Weights of a small transformer language model: width 160, 5.65M parameters.
Each number is 128 + 24 x the weight over its row's rms, rounded and kept within 0 to 255. Layers, rows and columns count from 0. Numbers have three digits each. The size before them is the row's rms in percent of the matrix's.

# layer 3 MLP down (transposed), 640x160, rms 0.061, rows 391-411, columns 0-159
128:117110134129144129135150138155104144139113137113093120104121126120090116145148122124129131138148108168139168114178119088104157137127141138070164149151144092136139108135070147129141135145119141143109155129145159149139117151153126106138120139095164126170118073095138090123114121157130159071133092085145107128144133147067124133125113110103116189113137127155151115120164119171149126171121127103126158128124122148114111172149161177164128159121113122133100115123097164170134150189131141
102:094117117159160109076100143150152127122126120093127116134143114113163160105113140172159163142128101142166089128133165114115101139144107108113134147099158137127128158136107126164118109154112165145134137173189117134099128117110139145070114099134134130142131117171113157137130107130123124118138151135137097183109158104156131148131081106158167102103110137094139152092153139123113165128131108108144163100129182097106174106149164142106113144134126159179118120166140166136127153119091144
092:144150127113102144150123125128137119128050127133146112093122134117110098158151151112162102098127116106117139145119125136079119136171140097144148115091105152099135110087141118147103127115082136095153145127121126139153157137151157147130151155158138147134129198082149143138110142116136111114191104093076097169161061116089151126159127180148151107136119108113108147155149157134119124102098112164117135128139082106110145167127138148105134144118128122143151165113154142145142145124133122
130:128146141104160056104126107121153124110136120097185166114095157156158148135128139124146149156119111112155179141129140122165133130129128141135136126129094132124114076130127105131119124155119134128116140121078154110143116120128123184114099104106183117151108087155105140166124168186137119155143131129123158153070108153159104126134129172140155116114083123189113120170130126107100146166114119160130099132105142113111116123112129168137157090122104143118140113144126132077151120115137098
106:110148112103099150103104147151107128099116088118088132124133101147097087124151153118179141167130088106159122122120106086139140146121173123167153144109155122116128100167113126090098088141123135122153132113141158141119131145119102150175116151120152155121138143121154128137093147153091138116126097104109132094121142154118166088164102117134170120160112111150161132137156121104173085144143097139183161087123102102150109111106145168130094145104128137142107137169133121161169134101093150
041:132105141112099141143119134137162113115132129130145135114131144151138061107131143095079113114144149105143079138120135155155159143180131141139111099101088133146121165152099112128136139078145159155128162152110084147141101113144130105100102128131105108140147127115108168110120108109160103122101110068119131139111079141159086102111126121157123172157147084123117102134140121182092132154096107135099176123119099103121095146128131135100135098115121148143171158104134158123148080137093107
097:125123136101103111077148055150158171106101114102133142130155121167120110122142125095118125142162119147171114129095131096121163074131126151148135151135132142149135093143153075144134137130074122111116085101140138139106093131120143122160101128164134135127126139121127167164118112094133138139161107137134109152175141131110122138155120107109140137168148099111127139112099116107090154147109137173109138082179119113099136102110104117107086152085080125127106136075156166115114118116116126
137:170116110135103117119130118175101133142124114123121150157153108123112118135182113135137159145090113134136164115064165133092136136134145098119121168094166157146091137141112125148161149130134085082123103115101168071154166117121088139162152133152133132131148146106133135102108100138135083153116133135159151119133110165113121149073129112135116119134144112131159187136182155102132096118123162154131139166142146170117151121129119152094143152155140107138109128125137116090110083097130148
122:107103129122149115117125114079119169104114184066149135125149167086169162100092106092131131156113105146150145133122150124132161153087124130088152138136122134134121130111123152130131153116144095146123104158111132140108116106132128096122150107134090125107109126059129121168193139139123149131130133126163168120097112134176094135112127177113142138108104150131125129133158078132180112113117084121148145153125178119119141107120140124111159117097170129102104142132127094153174109114137105
106:150160106095083087120143181116175095124130172111147146097120142121089153157147164131137110164132121174150106113171122156110121112133106129127148140125098154125127104110109144131160118135148140091091152156111105160115118117092172121142111103127176157150157129123125136108134110157124103106131151121180170122133158123134149107142162131085145165161107144140149145150110168125109105149130146185095125111094122164123115132153092120124117144146068112138125090127120145104171116127149142
103:093125128156166125145128097165164141143143129137149123150138122151148093115107164131101129088130124142163132112114130132120145080127123113121139149132109166131189086131104149080139141106163149104161118116108120145093153096154147122142141136160112095150145140148165108132154170105088127162102132123066142162135131115176149148113145099158151110114096097138108206159158143087088117101121123132118091115117125123107145100094136150149161105127102103139132103118132091120108106127145150
047:160085145114082102135145146112122128130078146130147119105149124083126173102137125114140157140107167155112120122145132165069132101138091113161123097099126119184110146141105123103176085063096120131127145139119122145123163081168122126156137165120107142132114123124106137146107103121085149142090151127140174145094101080144128141147099124094140148173138118081113177143156149090122100122146116146129150149115128154163118130126090155140100118132130107116134147128105115116103122128123115
096:123119090144108122106128139133134162127152124108139155144085140126122116155144118149123114108135125080140084136131119139141091151170156144136147118138094151132209101150141125126187116107112134149132160096124110123156125159136087140119145092145104121119142131113070122144133133118128104125173124102168103097122125152119124113122151083111150107136079144139177086123157108101086089121136118098136088161074114094131155138097119136148132153094112092118117156163109099106177140117122131
113:124139160105117098142111120114111136118117128121121107114127096093101130152133106071144068152171117167180111094140128130134136132154106120137132106118166156138125146134124143127152124084171145142154154129168167125135126130136132117143159153175077130102126128122099117163109162157123140147125176145140116122133165153165146146162138130141142118151119131098148089090146123112147149139110088129126081182138111154099118077097146140125177148078115126136111149160098101094127104140158159
081:156150083146151208130137172156099111103134152116091130149159081115126177090140154102112141151173122146114140141131116153132118079113130111138083153136136088146092149141156105125121142060112122099109086156153145135131142140129103117117137129130117159127148141142103127073137112128153095123148104121135145142084104135107113106146125124106126123116118103123099095086131176126140105131130146131181133109139169086125102093112118158133132084128112113113147131120137113071132151121140130
122:126096133140103145143090143141116102142114130157113144125098071140182077127107085100121127162168080095126085150119141098100157112100096158158119100136121098138159125163119137137089106128151142122138147149169115102148138113146135135174142121099158131095111180143142144121160172137110131077137107124110119150139124151132143142158155145129133131080136135143149162142107134132139110185109119100160146145128166115088155107128104142103119093125136117104146120136100092085104151129151097
112:155139162112114132125115126144091160107145143151115139067105122162120139118132139161104103145094111114113124094079146078115132125094133154146128118104172132105149084133109141127121135146150173112125121097127098097126147116114106184146141139110092138124105084161143141122129106174134100125106170147124121130144126145105125122098112141148133118134117107112153130193088118083190137109116109094171148149133112123125140120147111153124180069154141114095126158165126108139160096108127101
033:117119107117080087145074165153114109129167128118111130039175128106133133112125109129125160132120114128101124145156141103113125114139111122094113076123171121144121121114152157112134149112075126116098131107144105154093121138136083104125135101141162132077174094121134118145136109154103164135152146142102124090140092154140093140147125153116121148139181137143105094139085163135128152130128118106103182133125128138152093153159162136145129110149134150156122110124134185148135113150121124
040:142104088148098100099145163161148147145122123151121142129101112085112143096106156130132171156131131129116140164126155164164109119143138138153111108135110129142124134141121165099129115133134121128122129138135116142112106096106117129107097111128077139092143134128111136149117135124058173088153113119122195150150084154138105129101125142088152098134178115108152110128137111119159124146161130164159125113126074136159109197126141130195094160115109108126106124154114155150140160149122164
063:128126101135166114086162123150084126101170130115155115153164155137135163157111116118137162157140138174112120169132109086180178108114153162134144129126153086131159115113163163116158122122108125165141141091112132130150137113118048065124127147079141146134129123122137152115129131123154148140096134124136118142165134104152137120144165128133148113140096144117115110117158119128162113147120149107140101107083147099130108137094146159114084161125144122103093155152101141131128098118093090
116:132081121133077101126141132114136108115134137102107129114136126119120076155146083123128160141157108121183076137149192146170135121092089138110116119133154133143112098128123167152181168126132173113119112146147135110131103140120154087111106164128103129140102137103138137145122123144132113118152128103133196151100104175152099130137131126123132117109157116112100125099135128111109144110085107142144129118147123117172139180086155147124112127093137094142125152165160111138132069147105152
# layer 3 MLP up, 640x160, rms 0.0609, rows 392-411, columns 0-159
093:122162134156146132126117128118112169149110101156114135105117073148146111149151095143160123089113156159140150123169130126117147125093168131086152140149153151141106115095138149159162068162132153131117124123149132152155141149144135079143125135100112121096106122088136112084137098173159132130081119111126119129125105135119116101117135089150140119191066096117080114102109134177134118134163140142128122147157101128124141133123110147155129151123104145136144132153138158140088200108105119
093:120136093131133168164122133145153116113057146166074118160120114138095125130131119146132138122144127130119142145188139165139164077142141149139145127156091141125113130177126128085106122133108137085114102128102137106125143137128120137120136117127110127120133103061124127117157094149118169138090134140143120134158107110132132111100112113154105149152102102138159091164095163161134104170108125134101099100130155166119183170163126113135129139130146119155064128142128084153096142148104118
129:105146138137119151171128138074112116165117102116122145111112134141127135116105138118110104126070137136154129119149145108191179145140135167143141136186134106100173153105171096124143124121135103167108118142137174112128138117122144083129106144114107158130105162148137155110141123133111100143095136127132129174158124112108136137173109108131142151132134142145104119160093126124110139070109098155133125177162093153107152139132138094179132105146140187099117166163121130173113130155138139
111:145098124136135102158099100109153142178145154125140180108144142147168113121114061116138103128140117169154137131170137123146147072116152152113158135148110114135117159077113102103150134136115106120101143149133125133117089102105102067126092097130135122148125137112088100159116098128119141121122109135157092127157123103146110138160079122163167152127103143184118110104104148109146122165157107126127141171141164111107149170136106076125113114099110156118129129136099105158124122137117158
049:069137118103133115123165181120113116136118105123158103148142153119126161133113090154140154121131144142150142123124121132141130095119107159112135137096162140137139096103135108155124155153122123142125190123141154161138109083106120072109172119140116153081102140109096132135093147101137129113146141130119115183134142145109144085145136140108111110151127133141111147138132125075158129133097142139152090116150145226144127161183131135100146141169116143142142111116118105179103152131149145
104:145137122138118143122161160132080092132133140137159132159121139152113122115119126096120163126100140149163152108150121129165169123110083143156134151192140097148109116183175127124144163116113111181122114165165163135137093130070116110113139108137160139105131135146140076112127091134090110110140127130097144121110143145122135112127169156125114161117114132137093133118119132098128180106168134109109179110083142126109146152121134131110167148178130088103147148129092169149144124131150140
133:119130118139121143153160107123128072099126126108120103123150127126154067154142110144144107119122121084108153147167128109090181097128091177120133163102112155143102103135124104145084132096140143118089148127105123110160154120158127102127165133142155124144097148110153147177113132133134132137195144126145152119164137098123109130155156131105071128139099124148147167132146093171125135101122146120143089112135080147136122083095141138100138160141109113110154141081102140137100132084135122
125:060109111146156131139103139158127146077135115129141115151130074126135112139128101126146118126132100108098131130149114135122163128157106127133109134153135108156132163125139113106102123108114111158082147093076084164140146119142119073083095143104124143138151123118123128161158111172154120173147172142106091108137160126175161132149134139138096124152118160119155088117150105136173093095134128077118099126176120131123122137087144101139125139157125102104109137081104155112148115089131117
101:123143130128141146111116163141140128131114106144148171138100091117084156116134114080137136140099139144078118161141158141153170122160160083086156093165108096156142129156205126131131135120115132130158081153101119102082166134136153131101117170146148098133099147082154104097134129095089110114108144126157142121158158113132145123142142108154123162137123145139107116092140130171143135117124146111101163104137138127146167111134138154149169106135148139104126146114135144139118137125076074
101:100112149118127140121127129116138165159104124145126093160117127072111085145135112131109086137082099154117156120138109112096134089128132120103135149159127129185129122124141150155121161091140154122091159179131135117128128138095136158130095124134114187113106164167102109158121112157127105125135176151125112128177079138109135149160127100183120136118118133190131116122150141149121141107122136085099121164147102108165148106139158128101111129101149164101119112165151072123131145120117112
052:130131089128106125128152158154127128135102152134115145158134151134141094166095150104154149147152129085035165123129158094121201149168129120090150148146128168110121135103097113144104130156101115113169129106147105133118141131119144078177140169079127152104124149135177134160109122093165136131138144123128136133147146115117103111162143128131141162132093089099124109123099151128122147109124142120147103110131156101146112130118081093087134120126137154124112094138105091120121105111098118
094:107125206091136124157108100159137138122142166128104126113122145108110124187128128099136139156142133178100145111129111123117164079119121133132142107167150150171102117093140107155111155105137108100147146145103155176122171077127100113179142137077150131119130096120125088117154138144161129144138134106153147129137101121136095142137168143088139141105162083137097113135115110145184104137134145111132118104151165153109094135105109137121150120113090146125132172117137146163132101122145110
116:102123170127167116174100152158163096132122102082178132165097164147124147125153062155130102139112166124141130117132115079117146135158146131109166118149097086119114151181108102162099150159106113086122111163086094128093158119137120139151129061142130166110159107126136143134136155133152124164147124124089134135103124146124135104125130102133087137130137150129125150142106098114132138132151162100173118080122141122139110141115117092139119149133085118109114121142133141142116132081134109
091:111137136097108119131148121112103165173103113132147148119161174137106141160149150174115144110107116115139147117129121133127174100132149120120126135168110092142124076098127138155162101141150102172125129125101113102118134138137108080217126123141125107120156134128166108137133175140106133121169149081139087120140158093113110101141104112124125135170126155129110122125127107110111154142119151172136114141131122153092151146158145101105116140140116164103070123153118132151149053098123140
124:149123120157187126163135096135149160125114091126111094127121150149180130131105111181134139161159118152120200110091175132107135094154091123137134135136129109174104108160129118097138122116120090134085134148094092141116141113170144150096133146136094128123129112095165112104127087127133142149184108096134158152122142128118126127124112117113124139161129135155107099105124126143145168097099148142091107135127155082132116115158156122147094132097160145130128142168092130155110164122097098
113:130111120140140147100114172179129092112128159114136125139137147117121109145158098134165145115164126114142088121166132156129158066109106113153119100111134119129132134174151141116127155150128142102130119106120078120118097153144122122085089115125106117140126134134125168196154158120174106145160113123129128123119110143108081139087156113118109127123150139172104120087154124100092102132141116092197154130131147135123141133115172124088145101170121125147130068138143151141127141071131114
028:163152170128148095120091152107141111117131136155112152104187130119162119124114092082160143124113105134107106136110144114143171132142142147122142167134114101092163119138121100093079148132152137102175175141124116118100100156133085120136144153108109123096128114133152144135138156116111112123081133122121159153125068078118151142131161117110123132148122077088124157126115085096125119114143125100153142114138152117153129143077122112134087160118098110111098066123094134106128107101113150
047:140144150097115129159134097154111126167146144134174078125110102123132105158110124154143114081106089126113156150116094132134158129113086148091148134172165105126143120154162105155130117085104150099119119163152106088119144106142115151117102130152159151145092121128140122120122184116119125102124138186142145128157139087081092101161167160105072107150130088123124142160132104170138139123120128140145149102164139135135144104134127132130115149127156127109123098175108097117126090121157167
061:115144157144116147135110139105139126155125110120155095097070122128158128091139108107097148123115140094168120080157154180082097141115128099141130156163104187090140137148089132133113130155177103102154113161123118156115152158150185168155142097166132130135156122151126132150121113103135132110167168139120126154108101135126171143136113125098130148118134117136181144132109127111100106125152126149154144114167105139158130120194128108100162119166125154170142122125130110115115125122158146
114:100126107129164141146090119140189145086162127101125123123103150077138141121125100152140145128156161149124119112167100148145174081176122079096175156177126174163118159117129100101099126104079135162116141126120111116131167110122151099131120148110163145145153113157135120127105146126110104089127115136149106132118157124121124123178119160114114131129130197146103127153125176128145126104123162115098134134128131162082143097102125105136115128105152135153122121108132123112160154087118136